Each number is 128 + 32 x the weight over its row's rms, rounded and kept within 0 to 255. Layers, rows and columns count from 0. Numbers have three digits each. The size before them is the row's rms in percent of the matrix's.

# layer 14 MLP up, 1024x256, rms 0.156, rows 721-926, columns 32-63
098:123113125140163076108120079133185100148110130137125133098145112093154131166118078156129091182159
103:102129145099217056124122072077125129137144165146180127088107127154086081163178148142121084204125
092:113114157159121155103148158104128133124106163088100145125161166109114111150119162095166123139152
097:139158118196106104125127181115120096164086153128143121100160181121143111139115059110111095095120
106:130184111045155117100159104096116136115157155132154195071169133144144149148111126150080090149179
110:130152116158125101193126115139156154083167145136159181144130121182134152150114090173110101079084
094:170119115143082134151145167120097118120164050179167093095140105102092127164119133147142130150147
105:139101156154183110098161087137135142083168112149062116122138099119128073073161089188119055121167
104:127164117108146121091081208143121175137197071080171097115188155099137140125144092087133133082123
091:103133087137137119128173131167175159116123060157162126091185111109129074076120063158090113125169
096:156107116126129162082107136186151132165125084132126140106156165177129101092185177115119126124114
095:063089098133154146131157124158201179100078104147083152130187134119088100175122102143084099124182
103:095086156179140098126169068107135188177105113152143126089113145096118182130094183130125079154115
104:131122110098167113175139102101147128139097125106132094113130110134150067140210170072160126141080
095:101107157148153136125090132190135108178059110089110144052127112160128100127129168080165201145131
094:106112132138140114102142101105108160121065099143117071124111109131154165118108129182168112083118
095:113164167104094109106157168158128133145116126140145133106107159094118146111081162182115119116114
099:105164135190089121130137145151089143136105132102097072139156103115146131120096174133075134112137
103:145122198110186090134096080101080148140104082148107160201115141138080155119151130126129117115149
097:114156146145184138092138141167114138214214109187079117121179155133123176129136165122145116161165
107:144102156153123116144132121199107046134158101091127103113178179071153151109092117118123158114145
101:171099121121135113136090137105120129125144182156154136122189164090099150178076187130097144136116
102:192106085137110075162071173061152147166120166121082150156107126067178109086134177149110095130162
097:182127188134114109134100149131136112163149123149089104110093168146137052078180148188108109134091
099:175153129124118103137156118163089126137132135210154103099132084155105159112128131173138128156121
098:143108125111101112172113094101103119110166164107140111077156101125152167083159108106154169145120
103:141085147118123134174127130157141144177181167176076100100124132092140105135153108131076126134163
094:132148130150128121184135128084071151170141110098164116149089163130114083118153096136115161074163
100:177165142158135096173152099103122150120091133134134130088190136098148107123124147129093107132148
095:111149151118147119159098137168174151125133146104128047147120133096097159111126129158092085153100
091:149108084148145146111049151170102109061126033122169094190165148204133136113070098149137143136108
102:134171095169075124085073061123116123140152041062189141120086102180130137100126149139123161094142
086:134163086117115123181089170114166148125159130119142112086141181052144152123181112153105133101147
103:113179136149116134120117157138121184138132185115080170086118196135123066207099101160102088085192
096:085180101059157155149158100074156123109157146157120134110128131188165108102138109107093121081145
097:053150120152128126168137153129069129133186115131130140165107145100174144094153090117113118114121
101:084139124117132107113121093154158134149162132152109071089178155181100166160160096156110103133136
111:133105175130072199128122093098138107120142078169124143126123134135115118183144091100166099039161
093:079080158146172135098078160087096093094140130092144145077122149184082106158083186148170091183111
110:151088125184144111070090083159049148135133059073147112186080144148126102135097086127119107092097
097:157088129134129119136122141137174112131191108107167116134170154156184122161104128060136124133144
100:135063154090163119115127100138177100111127162096115124193123099128166162196092132128102175126095
096:187113101058152124111124154135104160127116120159164154089116143072098133166079097092074149144143
095:182052111121124118160152092103095127120174135097132121064092131137105124090141152159125130188150
091:164091156130088095171130109153110171092158101157093164101209089086136076080148124086169132106119
096:183173126121129083110188136127145085075101162089160155175102136123121120108151121096149189107108
099:110150152173167104122186139159145117111128148151148114094166133128093094197137117136160119216169
095:141137174134159139172142127225150095180141070150109121122132159121160107114092156148126138161096
098:179172165155135113082149108166074115140148058113105110101151085170141129140100191115157124149125
105:138146180112147104191116131160124156111099082124099138132132146089151126139114153163130117094139
106:074123143152081107131168113096096139129083123156067122063135151122070174157156097074134178102111
089:121152114079143191080083125121148103135089124096106133139137133122121130131071157102106102153087
109:124126088151127128113112090171056127121113124144167114160130111127181064112139100101072160108088
107:115108135062137143064110125083098063104110133145125121121096090171147134103143125127132100206168
100:151068181141132167134164127078095143102167132099127152134111124153153101101164103153159137082167
096:136135141139102156182131133047087070151123165126103123204094123144079111180137089122096138122099
097:058166099122123128123097134101161162155104123177161093098057209109074156174152169143150119109164
091:107120157074116064151101112150119151129112127100112149212144088147182125132107100096118163112144
098:083139167151102126098072102175160133077100119091125113079087151130163164076130110102114103173143
101:145086155135107151141143133136134149143083088119133112119149188113108175097167118119174141108127
099:111085138118200145123082124103137087177103058072102086095148125139160180170039160134130089139150
099:121075149111164155167111060093159102147142118116131087146182087099129147151188176126135185170138
093:156148193097163110141116132105098131066184085138116164143109119100160122096139159135085123174148
101:112136139123181104043110160094149140077141157114210080078156156146138091117117166139154177098219
090:172090112177135081144141097107167107158124124190167170089110163091154138195115168149208145096045
099:121085087137151157094098136093140134111095082159173107115142081076147134165123141111165147099165
091:134143125147150126142105114147054073121168158113086138179147136126127139089050086084143160156156
106:118108143145140150153153119094109099167095158103096163147148091138130089195152106068153158151035
099:119192140122135154123099134185108132134144148127138190089165120126095116155149195152191102166081
097:178175133173115218148129111109099130139146138076143121151099096177125100107139157100180104130145
088:095106169084116135102110066134144124073054169106150222126087115168119116120133088163144103131151
096:128139097131092164185167104110178131140139155158148121094145106139095141148121148114150118133109
098:163169126134202112158104119141177110137137140188141018127067083117142157143115135102119111047111
101:116152116146123123156065089082065167134150124090101164137178099057109093118124106098136143106119
100:131122150212105121067139142129121131113135134151137171123132134139101136185118096115144099134173
096:150148115127145073154163122075074143117106124090140113137143147103116150175097113102093153153104
096:115104157127146101154067040114135054092133097109165093122130106161144088193091088165098107162157
093:069146118191085088124100187164129131150116126108077079129088116167134117082085138084112180103114
099:099156142116091134155150066153080098140132077164150173127194135138151144123132109115169134145140
092:133154172167168144167135108130137102122085088136128107118202073096110158114131095143142150129153
097:166161113071182148164124057120082165081118111155108139116143151113149162149142091086117175104153
097:124108163130163173162163150167153125146085142104149098130179159117154111084117109156146110122158
106:117132158171082135100148134070159158123143121120117151123190174137139084171110098141121143118092
099:139089164180153126125149102106135149135083178149079065169161070110145058063186094123150128118130
085:172149151129110129132121135104081151087146119175123047141117126182150151111110159156086139116162
092:121130138172103135160090122123134131159164132133120145189100115110172204165116172143125127132118
092:184121131150089108159142097124095073100102198099097141128137121148134153148118118115104098117161
099:152063077117121112116099174176060099124092098169159110116119124147136135119136207164071113137152
106:125101107140146104103135132119166164160145151137126159100125143149171146255117135112163107116124
092:117133080128156097117136112115090159173157084121130139146137083117155067161160083174116130165111
096:130116133168127115180126144139161145100166150153164166102149165099181187138101166106193081095176
095:143119114141122115128111207170103179138076170140095116058151126097120120167124175081040107069128
095:198053174135142081167122107130143107091129162126146065156164050143142132100143097182178112128113
090:115104087130116107111159197145092223121187084168136120164130093117144135117131131131124107138112
104:141127134156141112129164099135133194112114208133098124130113162167122137193102163198131099152141
099:113131132096180144133146130138164112145078110044072132135116073168110131112128146127112127195218
106:128107186100169101081149140177164174134088156148207116120137124122108140077190148073072139135164
107:121152168129131102114121079180136089156143097149138132124148150135128132189123106134164137154169
107:082169132155142109145169146136150166163109194114150131088082145115116100110070133091126191139107
104:136154186184144145103255101105194108161107144099112121199161125137147169131167074098208131131123
101:154125154156115128097175147037146125181075125106155135156137128179125119093192099094116110117175
100:080117217113172079133136127142085159147134200193158150117132158167119138162094128129129111060178
084:106122175112132168092186147101173072156112143126143154155095155140090131108152106120132111154140
094:125082146206086104155145121178138174137072159078073109182122179141206059130158090188148118117118
096:162114099180189085185125132186109116167102104119083056138148150151145112120108120234116161109132
103:093195127105170178148141128123119094105069198143098128130181149163135111105124148166139068181169
095:147125104190112091186104095153110149087154132073184093084110131028139085104133125125177101079140
098:126122047117100154135097141179165113069102158137152122147191155170140178128089122144138096068131
099:142106181110151104136153149142121147145096150094087080141051195142154097155147108136089163119135
096:106075101140113173152162102074135143120129179114066110127161155152190089180184209146185119148067
097:156174096188148048179111109135133139161090109117139113126092093063111086154148089081140107109127
094:113119117164120151074138115174122183125158103105124119060117081180154104141119070088109121102157
101:166110151136111053163138129153121080155101125114060120115112124048141090126076111104091168130182
104:143090132173112149083127104155110178079171134112202118161138150135155129111123212107113136155114
113:094113134143082095100098147145175131095111127110132152139099145163148117179057083160103093127099
099:167108109149124092142114104112179158157068105147114114112070136145090086162169116102148149127070
091:183137159158177180117103125100095145144155130108162168120099185075156174154147147180082157126145
098:092142194119131087195109108122110102114148148169069159198155110096145131126106122098179125141109
092:092131147193071135172141169103129171054098099138150109141103126158112172174153116124116148159134
098:101146125163165139142136108130142089085121110083179111072148142064089173120098125110113127112155
088:124092123064119126158104140149120107134090175120120150107131130055144104147109108149089096100110
103:134127163096119104165048158111114154169095128205126145116138111153156184140141114127130100141128
095:115148124140098152155077158130112136169111146155120146073120068157112130096091141182074110108148
102:053154157142180112171107178034154150162129167125150144127131133062104164125075109146203140162040
103:131089136178164120160070087118073132112116147118109196118165128145117094110159118159151100112134
102:128144156099147106171118141146060120145135135130149123024116106146143057137090111128108115105097
132:103137127129129170139103140140083170177119111097177140174131102129135127151125103153139131241097
109:130142086137140216175124092138136076141077180123206108099206135115197158161162108181189104170107
099:171145151111125137139130147203180082080062088164108188136201125107146190124154117075123129115123
087:118115093119148140111103128175135089195107167066085107142199158142125136097136038108159138086122
097:124104083111156140128095087173107119129145106159122080169183176142140111125146113100139133141066
087:175186154136163086083095193114117140150165090161155165153157157131158108064146098141155146062118
103:106112114149170137135156100120104100188130159100118102132113177224126110145191089124148161145130
093:165133114125157155088145087157083171144141097118113095079097136188150139161129132147082121106092
101:115107119115213140105086150093125113156135094169089090127101147170138092084097184121132145148066
099:124100119071111158105130205110121140096161183117136144177115154144148102157158106159049080170137
106:103051143135119086178113131146137099133098108157165147085152115119111100101151158086172096127125
103:100115143069136094093077081126192165172143093109120132110065143178157100089101100099099124172056
104:144124064137168140089094125126098156134151121158063162161197118129193109148085117155079134128090
101:126146108141107150137131138166148147167126137095130139088065111184146116134107209123134132128166
098:108166121141115118205112121142109158168160145100113171126153139116149057073082126161142204130099
094:158089140114105089109074076108123041098120136083065138136109066162154147143172144160110117155128
107:149081158134057190130101165100097171087130131104113103148125081172080124097137161124142115126144
110:085152101171161112159152183163149151089105077083109160125186108170114122113115109139137142150161
094:147122120163141169116104086124088154164118140059161083116124105143169078113168123139168112128103
099:149096103128130155137139146118099108152122176144155104105128141195199120137076185116108121108167
109:155011107111053171102136088117121138089083138109115148075134135127166129130073087147125104093114
090:102165187146088163136144148150155114108131134091185160130163153132149135067091138145090129173121
100:092093104143142103129090132133120159148114120183134123203120141174094070137149182085147086184161
102:133101150147165121158091156123098106114121054166120092071143162112184111120084165149136115147158
107:132128077130100117071148100130084176120085123154173148146131155119107089096138110122145152133123
103:162105145116119088150145158136148077077135113139157127095178133151119124149099145084075120158061
103:142101143092078050139134154188056110128066149112148161190231174186120125134160105168100198138116
106:074081098151156135083179188117121110168104101071159111099129101093100119154173137112106188169185
098:138118103116124144105079092140127130132107127196136122095116151160150077180180081147118101112159
104:102162103167129120160119099112114154136142149158112101100177124126108098131130148154141128084184
103:069094080093170092109160090136139084153119127125083119116123163190112121099120143200174182102092
090:156057073148094181119124101139154107121116076132114135107087094108123128119138116080159133083152
105:123135137138169118054103135197113166133157176136167140121135155154152073118093106102122128112103
105:141122138127083103102126156118150136124108155110098138159142180106119138078112161140131126082183
098:168090100113119082092146061078146050122095088076187129142099144110139144094130150118151125108167
105:109147127145105149104101135130146134161129131118140203145156147164080122140146085149144141077159
104:134154170114140107152133109101131171163131123118085151171143151066149063154120138098081067138131
108:131122177121116092173084152113149149085162132141117127169091132114163155213079158132089115133100
102:170179190124113067143123095112183213160109046097162105122099174136084176100188167117149054134135
101:061102163174086161138239171134113195159066099106101164142134132112120146128137163139126126166124
097:109141116110088131106138099152131139127140141120133129190084182132129104177119091136113161130044
103:162099170135115063101151173146128146201163119107146109133130125058137185085132115141145134143102
106:121078177103082214109149136099148141042116149100118138115116160152103140097139126107110112176152
096:137136097110098098119168120130153171111134087158128141147151083089132170160091127142171122114136
100:102149146137133169142108093123133128181129170130162105091079125075125104113205119102123135073199
093:169133161093142132121141128104102120138094101141106166207172084103086068129112158146203131110105
089:133134114178142109141152073190049119112092131124063128052084085173105107146170109136123162167185
098:161128169164109091139113127075145152116108116141145145129209096153145112095148048135123134203055
107:089156077111151110094139127160176061043085125082106153161106164147129124051132113139129143162090
092:116128136107196098124145091120150136107162098168185142077160130076169123152199109123093099131141
101:043134080114143084164146161121114128210137178142181150094146125097117116143174094144127116091163
100:133122165113138135091096135112097077125073104126158138166104171140116101209083139159146137131082
097:105161112172107145147171112147139175146070133196129061097132107096100176135068193071070143142158
104:102104143108152117145142101134158080096108138151131176165109111133145101151112108084178144117114
111:076113100080113128096168101135145161178138150118099077181136133135083111084111149074094138090137
096:113118105113081120135113202104126127102021143157132149140121114125134136158133124104151158099086
091:130149101134124128114166111177124121123186115108149105154141119109116120142132127138103161167130
103:162159100134118148151147111126141142166129101124139117155136142158142093128122128119188138115078
093:129111106103142127106169057119097135145157164155120155187114147105151104056139141191110146115131
102:115100078161074110113177094145147121082117211133173120162162143181159095102124166089117164111142
104:093122137204146116115075100089185132096115171094128080089089123106182145134107074125083115086133
100:083089083152117125189153146119186122082174131140091156196116137129122127153114101107117148111147
094:109189145200135117170141148110087129181126106188136092149132078145161114122148105084089156129129
102:103117171139106119140167139149134172153183147172191090158124150085166148157117117155156135115157
101:128162141166149154126149122126066127151201139088160087131134155153149159105102116177069111113095
098:141184166103155146130134154125141160129105141166185169136170142166125112110117119108086107138123
093:109098154123101139144145142130107073142112141064077138127064208080181120196093147136169108093177
113:132087136162195207113042110106107121111115079179118169097108152087126139184149127167016113164194
107:167133151156139077076155151134124072181158110097130085109086154115129087134117131162139131142139
102:144134173127167155122112075128090166166127111142163132156112134137182101196114135150128099169141
100:096105183181124151156064151132156132135104091104074187125152153153129158116201172101134094091096
098:133105118122111161133171162166101129207155124194130087126074086157152166093127106147111154088152
098:108100124139124181057065127113149078171124138133174167133069157145133090133108180128127077122117
095:123141178121116191091139096113182054104094118212137156085147109095089170153157142092119135072091
100:162073097097138132104091096097132114150105098135179190130132108154095146176094137109130076109123
102:168140107110144125146181110076111213052035149211117143114161087137116075140090131115090053137092
100:119153144111170079124153143136169145107127228122127122081099143164155122113165111067123095122163
100:088050165162091098146113095153056126137136137150113117099157123098122130161124135091082082178099
116:147125144121127138154121093118136152098160093144172163094165069105077160126122125117119109129136
099:068115153124154165136149133105149092098144104085169099141192144141061160116150172145170058103080
# layer 14 MLP down (transposed), 1024x256, rms 0.16, rows 721-925, columns 32-63
104:183165157059074146128092104126107133128090106097102107144060103127145156096109195134160136154121
102:042118116115088160113180120145146132167101182158102170189170095126083149165044137121086140117155
093:162155125088163139098085105176141137112141184122046088116150125166159123115125153113116115119118
094:073122164100087097143159149123123085090135098138097149089123154215121152145100205135103108165168
103:098150120134148128163106129160172093134109114123158169101064150210121136114144102124131151144172
101:127074113135168115121138074138159067164149114106153105105084080109200077107118167114142118205163
094:146069129090184107089142150145141138173161223169139160151100120158152083150107138194108169078077
106:069059123076144160098095116101152162162095141173111161138114149078114188132160135112123143106132
101:128162131135062122169158134143103039168146141151164113114102121118146147151102121122140143098141
095:148124120159163138182084079102107122124112255123108095171072128169084143094167146130132141071110
095:109138159083130087156126162134194178096161107157172121167175141143168108087113118131137158141115
098:178130126158070126129093160087163091115092115124115112145141120140155117115122130109149132092098
099:139069182088104137148111099122079189113105121097120148154084130058072200180124110171067121069169
100:104151113061115091145152122098110166123098133136093081107146103145177149091108096184157144147106
096:064111106136184160118102158124137088116174142089189073125089135127158121114142104113112123115140
097:122121122113137110162096140073128134133124140158149118132094085143142176107164108204152114157120
101:140112127113091164075112127173131115101103168132099187106137129133147113156085133116115165089129
098:145127073111117124108143088139143087137138124159072167167119131117108111131092169160099097183145
102:132085052214147152102135107050068139110130126091090197115205160115135158102090172182180146083117
105:151082088128106102066123164157072118083138168134121164136133111093177157130133127083162109093133
104:106160159107112108153138128101133163126134185170095070118165144151128114175073113135186148183101
096:108140056130170076070104092121101179126138113105108060148153118152157134157123082119127134191139
103:132159099172145175093162140153162091148092159154130174199125168133103134156143166115074136165053
095:099126106130152110087141137174137124047101168113097141114147095184175108167111152066130122121140
099:157106089113138148162152096130141134092132134170081071093154125152126144138174118200117101177160
100:116151105120125087090108156103174083140129134138105117133175119110146130072178102165101123158092
106:163208125132134125115118146096110093112113130150087210077081149170093080142083119132156103115195
094:173101126148178156175110075110169115123171129098132143028109120155144108129133171099155124084099
100:111081106114101138144121159154154160078124182116118139132099135149086107144196106096106124081072
095:120169134105091137064148092147078153125100166153118163105130124157141150133091135180101143057091
092:107160108141120125136110140114201147142104164122200180105064130082092125183061161114124154101146
103:126124082098121157089104130158138156076149112152103117120084157117139094139185104099125174098155
099:115085142157135138145126115121121179166109120156129188147109172145184170096095138084133174163151
095:111099154098121137195135092148146107142147138141132053150114103129162119146156155150100138188118
101:136084138126142204044132097083077090110092101131183144138144117146099168159105096144123132143188
096:131111143123099095166141153140131176123112155071118147156101127097123166129124168147116126163155
108:113137123149128120157134150164104096125151211135152099104119024104121105132045171112129117162111
106:075115061140050156177111108151103193084167137117174156089155103113105148090121083147125167084104
094:159113128128137126155165148192115170073116121200179151148133122081173064164121111123094128097153
109:136066145095128113087099115112148078180119145123095097171102103137092104119123154108091140187128
097:122250106117140101138080130092095093109127174148133121126109119113125092123126099108140124140082
105:156131137106118111150110130185171141088122055069119144106136137159148120093122115104090108165143
096:172129119158132175131156118097102108166086136130107172155171076134108134118117126110128145078031
098:157131104106092178096091136056131104104161147098156150131105115191138147130101109098136115086142
093:078131135180122169136138107134111114095104123156142117127145088119128155122116171174134113155187
096:150138165180131117140186102155187117142091120077108098086097164147134122171163096153072136178106
093:047117155187080192120121118132079057096123128105130151201106170160116164106173154079135167102124
097:125089137104143089123156130143151113115085111122113178145122120088152180160114144136201101132114
098:111069143173100115178111198140110117140100136087133136119207121139097133109188172171101088110149
097:102160132128099189086100151098134110125135147163150073161125132186156142153148108131166112106232
106:084108111158144120142140082132132130108089173124088079106143146086131105125160147132069138166088
089:148129094097087117118123103175138124127146090130135120075148123166138088137148103123130075102129
113:175107119160204154128147119113154143139100201131155128157160110116146129101120097119148139121105
107:148130153118103169148096125137148132137122120161205120136149132131093171135146144147127066086056
094:177092161120200161160102104149133100159116121151154145140178090105049092147197089076103095193105
101:103072123104171127124127216132073139150142143154096170113134168196112140174165060056120107163082
101:114180182155139061068167110120190110146086151129093078145191145109111107174094078073096138173096
085:091137162125164136121162120146159135172134172191105080044087133108108135134108117152112092161172
095:119148126173103140111121054104161138172192144050142122137085120127148089209132095131140124141125
097:161116131124133104108155075117114101067132136154056125180151148146082124108166087138115145133107
097:101155107128136145129104160146131140067173078173132171151136088169170150112114183145123072138103
097:132182134119191118123121081102092092066144097106112079147107102151112111131118128196125181189128
098:076147121078112113116191162131165124134090140183102172085147127135094135166112112211099101152167
099:135105124145119120147124124092114117147132067163129126084111140102167137165108160118091115218107
096:101144155129153117070105126093076161108079181155130116161143124087128166128011119071150150089158
091:114179108081115073098169060176121134124127085164161145166154165154146115078107092150135144166126
090:077121138148082162123134093099145098114191112170136096123076170136139105098096142150124128119131
100:141103107167118071123119133131096203191116100145164103117152186158163131068163108072156162134116
102:158166173109117137127113103102139153152078178100061083087112091111185153094177128130100138083145
101:126207121119144160150093126113124158097124131146143122098113121131151124122105166040144141093099
094:099191095112177083139141186154145139084128077134140200140124095165100165095077108100123134176093
096:122140144128155166111132073129120087080096168136102122058136080088124108150153086152145127117118
097:148175147130022108180164141144169149188126090157145143147183182063134158094097177099119166080129
099:089153111187155062091149112172149145037108129153130160088132127176113081085118079142106128119140
102:096120108085107136085140097112153102205204115151139131129131135148100201118197103155143132196107
092:119125145105108133137051160166115175151122144103173123145117167129131147129168136152149148160112
103:120145165152176091120130106172132133105138104106102134141109118119103114122113125156165133108118
098:184108145099148132155146070105109084074153122142134103180143118137164126094147164132092146127187
095:144060110122133113136142103087097134119117130127120121113110124143201129074056186087103090122104
100:126166205062074115134192149074088154151121169085164140122112185131178099156119103132099177124096
105:100139102139074070167118102139096095123098101091160098135098152087180140158112149162127132104127
102:171144117164142155197133151161106132119169162074084148128133162111121083151096185125119088092187
101:101151180120121085107160161187105080119148073112160140157189101157099168102126139101090154136115
101:170114154141116107143155132156098106143114120141138159133148138155087097143123103194214142192091
094:172133165098078110114102169126156125089122139155079127099093147159119096168150118105116149087137
099:116119099134122150184105194109140075095133110137091166125119131145123122098131085076134167082161
096:201182131134137145096157135071097100103078130179130089143125094131152118096129097125070137209139
105:086185099066076125133097165127098135149059095123121080151123084174095136095128102148161139128122
098:186125107139116080108150217126173112163145183108090156121038142159110146099115104155132104115130
092:185075113119099175173138126112097098113175111086110090096087130137128138114159160099097111084112
095:145131142141137128138127138187127098125144193128100114141158211154161135079109139114143112160132
100:205126112102125153149084151156116153124133149114108135158086179133094128130150177133166162147139
110:109101075149088171146099157127136111120067144063107154137130138103150115092098157114185111064144
094:153115153080148089135147163094187137123136116050120130075121072165159092135078107209092120162135
104:106139098135125134153140094160195123187171079116095145121129117142158087139091129091069107123167
102:148120117142068037085152150149118096173095146097106101017173176157121145135135124141120174084114
103:049104177175134163082131153116078128134125157105149135082140129116108072101122111102185133184151
103:143117157103106150094096110149103131118136137120096169181113109116094132165148122199127074140107
105:104089145116149161104130160131106142129124074143185103122127135134097073145161151154088164100175
105:154117112128106107187075149135092163161114093129139105133106093089193127167103130085138134045147
109:143114134095143117135132112092161099100133136083155131106122117162111074122213087181173118094082
094:155104182128152122147094141145110114151084119131078149113123145095077134109150061147117081132147
100:203155120114150154123084128175221140153145115085122163112130202122066168108094108146124105077126
097:105120063123154120116151184128137133162101155134121158091154146098145176171089126114112117112149
092:116137116090135176155130102127128102140160163174132155119147143208134101122155109073148095091112
103:151121049124129117092104125097111132139101109173112126121157156160059174140113105089140135125164
094:146158157086121097104152144098115142138171179173145138124099161110102122212104161156174099110121
089:115098162135134110159129132137121084130166084140123136101078143046148141148163139085145106062108
094:141133134150131100158148134115136161134146124112096130187142074078072131120089135143104068112152
108:138146158094161155106115103105171101144148170162165148161124035088170129117118053136113123161053
100:071096128154175138111105104102063145113108125124149093171106149147145140066133132107108124148128
104:079125127113084205138104180166186146138132079145101102117140061139160114120079145104124150098093
101:088124082140116184169130115145166113191084128102160126118141105166115111105118080081187169162135
106:137176061115173109153125109129163122162127113163125086130117064130194089145162097084163155150145
107:172134138076126161127131141071155130142145144109116087078120185126181106125095136098139144094094
103:119109117098141181130124120168194151105104152094150158081079098121096145149112104185121170058135
097:157156137149149147109150123158127137134149120116151070137111178214112082089134127150091126149133
100:190161066129153082149114107100126137207160157145122175126111106147128057132094161185151160143122
097:081137114099088139122119169161140087100123130097121091126133092194130195125129142127209092139086
095:108114091059135121152134096152104133150115098134129125136136135167118088044146185071150156164075
096:131129081107146138056134118147135142175054106131159172136177043141110175139107094122162161150090
100:127058151084108119160158119139127149150142078145087182129157098169118119141159149138141119163119
097:095145124092134123123135154190131162150145145137092126203148168085052150123129062113093155107112
097:131090099136185102140152075099080166106168169105088140130188139152194067140129128130096119125097
112:118117129145072144142100098165141139146155109111067130128124137133143118120075096153121110148113
104:146116154068155180081149163108127160157135069129175106175122144138152113117091095136089126055092
120:122128175140179154146087125141118158160134136129149163171139144143137083142125104109158090177127
107:144133151224150106133151102165173101164171152109105151187120093104130076114138101183099134147133
099:110152110080094162133146077123112088201204129123106105221115134075119127180159130128093144103118
093:143189125105157135124132101135110173091139124149147134127109111122090112120137113179088133212079
102:134148133101158104079097080157155079084181150185150150121155106137129103132106205134100122152193
091:109175139133143091103144090100156086212164154208168104086113114128097112127127166142149134170159
103:132125122136117132086111172131131111098114127117114134087192138111142134142105168136130114111101
099:073111121189146112087149126101110136117160094137068091194143157177073104086134106130136082162158
097:151161114103132155097176092171134136124123140121118141183152044113085126160147069128147121131094
101:143152140118057147106146150068120151186082135154108063125182095137145134147054133130111094125153
095:180164102157135158120186155144120126100130155119112095140120110114117160084169165165114181089162
094:130156185138065120152148156106091094133133087119140128189113110127121185143134197168145153124146
097:186134179119127149120148100175211106124150136094128078097105130165122173086127102112097128107159
092:104096125146101116095091135097136110137165101102114114177207095095118121165082098186103135137103
098:097094109088154123139109139136078078081067172146121172127098070166135104118139106154112123139122
094:193120164136091147111081072133103131186134066158133128121117132095185135186120115101158140134152
113:155105162096131105142121130091152185133162163098181125145074178125132094149152163122152138160193
101:117161128117152106117117158106131186125123106161137146179137117117068132090118126154135157106131
105:108147092128159205096097147149164088149201067156092108163059081178141167155164154092131163166149
095:132075104131181119110102137160120136123131139130151191132175142110137101143114130141161080124143
099:150138094167167130124107141116150138122124185110203130160158120108110113113120078154093132155102
094:172070122104079177169120144139102104152129068123137107160090123170104137093172079164169119078142
092:136165120124157124159090185110135112096138125148122199111161121138136106097118173175129101154168
092:137104115142100167112158130117105195017094105102127144127144143155135122131073064115146098073089
107:176152136084091158173152107093172124139164096174139118181172163096147126118111169126130143107129
094:111129149171096157116127138151082135137156112073156090113083130136120106126164142196116062071156
108:131122160138132132125132170155162114080191109121144198060083067131205113077143071121091082111097
106:196145123116096107131107116141148203126103167104148139202111122143094077147096116114183127080097
102:089091139124126057124126154165101153096135145132158128101142135156134141080122118137137126110117
105:117167121162084083134103156174153073095156110115142160144124123086181180132178105074194113110156
100:126121156092189194108137163194112153136114166130136091212146147086097137105164103156083143145140
091:116139115097111139154126119123162113087103138156122204117152194105158174153125124180125101123113
093:180105148091150112187123099074124134169112055146143074081154106149166142114137137159158163088114
101:109156072134171116136108138144124152154106104081138088099100192163123114110167133141223154150153
093:136150154134134094123101163106135148150117130216116163083091205126140135158186153143150148147104
100:137133133120177051129108129094098091152059157182098155075043104144168173167079101143151188111155
090:150096148092195091106101125148185108131134182180131131105102157111130170154140182138132158055113
109:027126172135200130062134189112208132102095120131130108198110160102133133158092186068120080119102
099:115128087129196185109188089078121133176096119089134145135191144150118100139084105088116138151157
098:116099135205116105164124114116159129153098101098208052052149098180094096094140109169123090151145
094:133061111108145183107146116161142106111132148119159117163144098132145098124153185175164083161157
099:147145097166177124103113076099121122168107100178116137189141117090123116141124166044096108101118
107:136172120159085206079093132141136102118157133100128181076116098135172130084113123069160094121120
101:153092095134098177130111079214130164066149120169126079136111137074053133113142112165138146091104
102:066119178134106119052103082109143106118104114091105101050106183132169171163165119083147084116126
105:135191089122151137144137169089156117121174148137083117168090133154136108125128116117072154126129
097:140095148097089116187135114162144135146130151167106109138115096104114146105107158190121115086167
099:092121126154111118127135115098143078079079163149190133157106140110107137161141112171160145113104
107:134188120167138141138113135081129153066101143138114137137158136067129074117176102174078040072055
102:150173173071184103152162083099092112113144117136122131168111124202126161081131147104193083087142
106:090065147160149134076119132177124192131116144150131122104157114166082210150122123123165152099111
105:069107129175046147113119135119149158131120084121152116156126135109115115093131114148137067138152
090:086159091090087145094166132130142182164172083082221178112139134173120140106078184136163185074060
094:130062136137143177126115217147085170135116171079109091160159112172148161130108089194100078106168
109:098121048123172090177145116152105172151127143135111170152130180110163156074102134134161126077151
098:159101065096183181152152117186137111141174148131123128169108135130139107146185079120117147178226
104:165187122128105137097179101127135082109155079143163198079112186132091131157136161043158070120138
100:077076123158113060151066153115099170114102186145106110146107216097127129104129076083120100101133
098:105113141147124118164131080145085103129065142172172076156129148168140143093183124126103112068134
100:181176110084164134095117134104188092141167105176077133110120170166190138169121038154157112147121
100:153095139130117049144115190117169132053148122092133194090123089135141166139119111071108152103184
098:181111136179139096087126124140116188174161137094162185152077110070128148153100164147141123095141
095:147119136119143142114105163116208099166140169158104074114110129145160108127087095121121145120143
099:134098122143101170086089133132124192095092112121126152134122103133155103091099144091128139149181
099:151076119147196111151132191133118100134145142083108111167131122131092081133161198131155096104096
100:100101146168122142110152122116149155155157085086103100129144126135153155133119063117163119146119
102:088115189112129137061056172150134146149115156176152166104083135152139094128116155105148144125090
100:095145160162133136145146136101112106102143134133079069150137148134104138101170108124165145196107
105:158098094148088078089098161162099144119144107139144127141044128093172107089179131122108122113058
105:112085111107118134145102145111146091142084109109092132115116122139169165112132107136093101117122
098:085145175158171212143148131194123156118221130137152105112176106108078133114107156097168128097078
101:167153170185118145111114162121146146183174143116105069115228104145109101130129147094095147110098
102:131063117123144088170092104147116158161106148137159146143158113092090184099087153155140152154125
098:057093172160111106064116152072110083140201133133135171158106124064104086131130111150110110143147
101:070129148108133126115150163123118123093170129152146116070115119144170156070188103116052226133119
100:175112114093164112142068106087142131210161148074097177115079149136146126117110159163144098174153
100:178134131085095130157087088102109123173175111110166135159172093181062158157107068115128126150115
100:112141161113177188123150137153104145156157056095142115148171157132111190191141142124090113095176
105:115127068166086094112160132150123043147136148155076127108117049168116085144165139116120122136176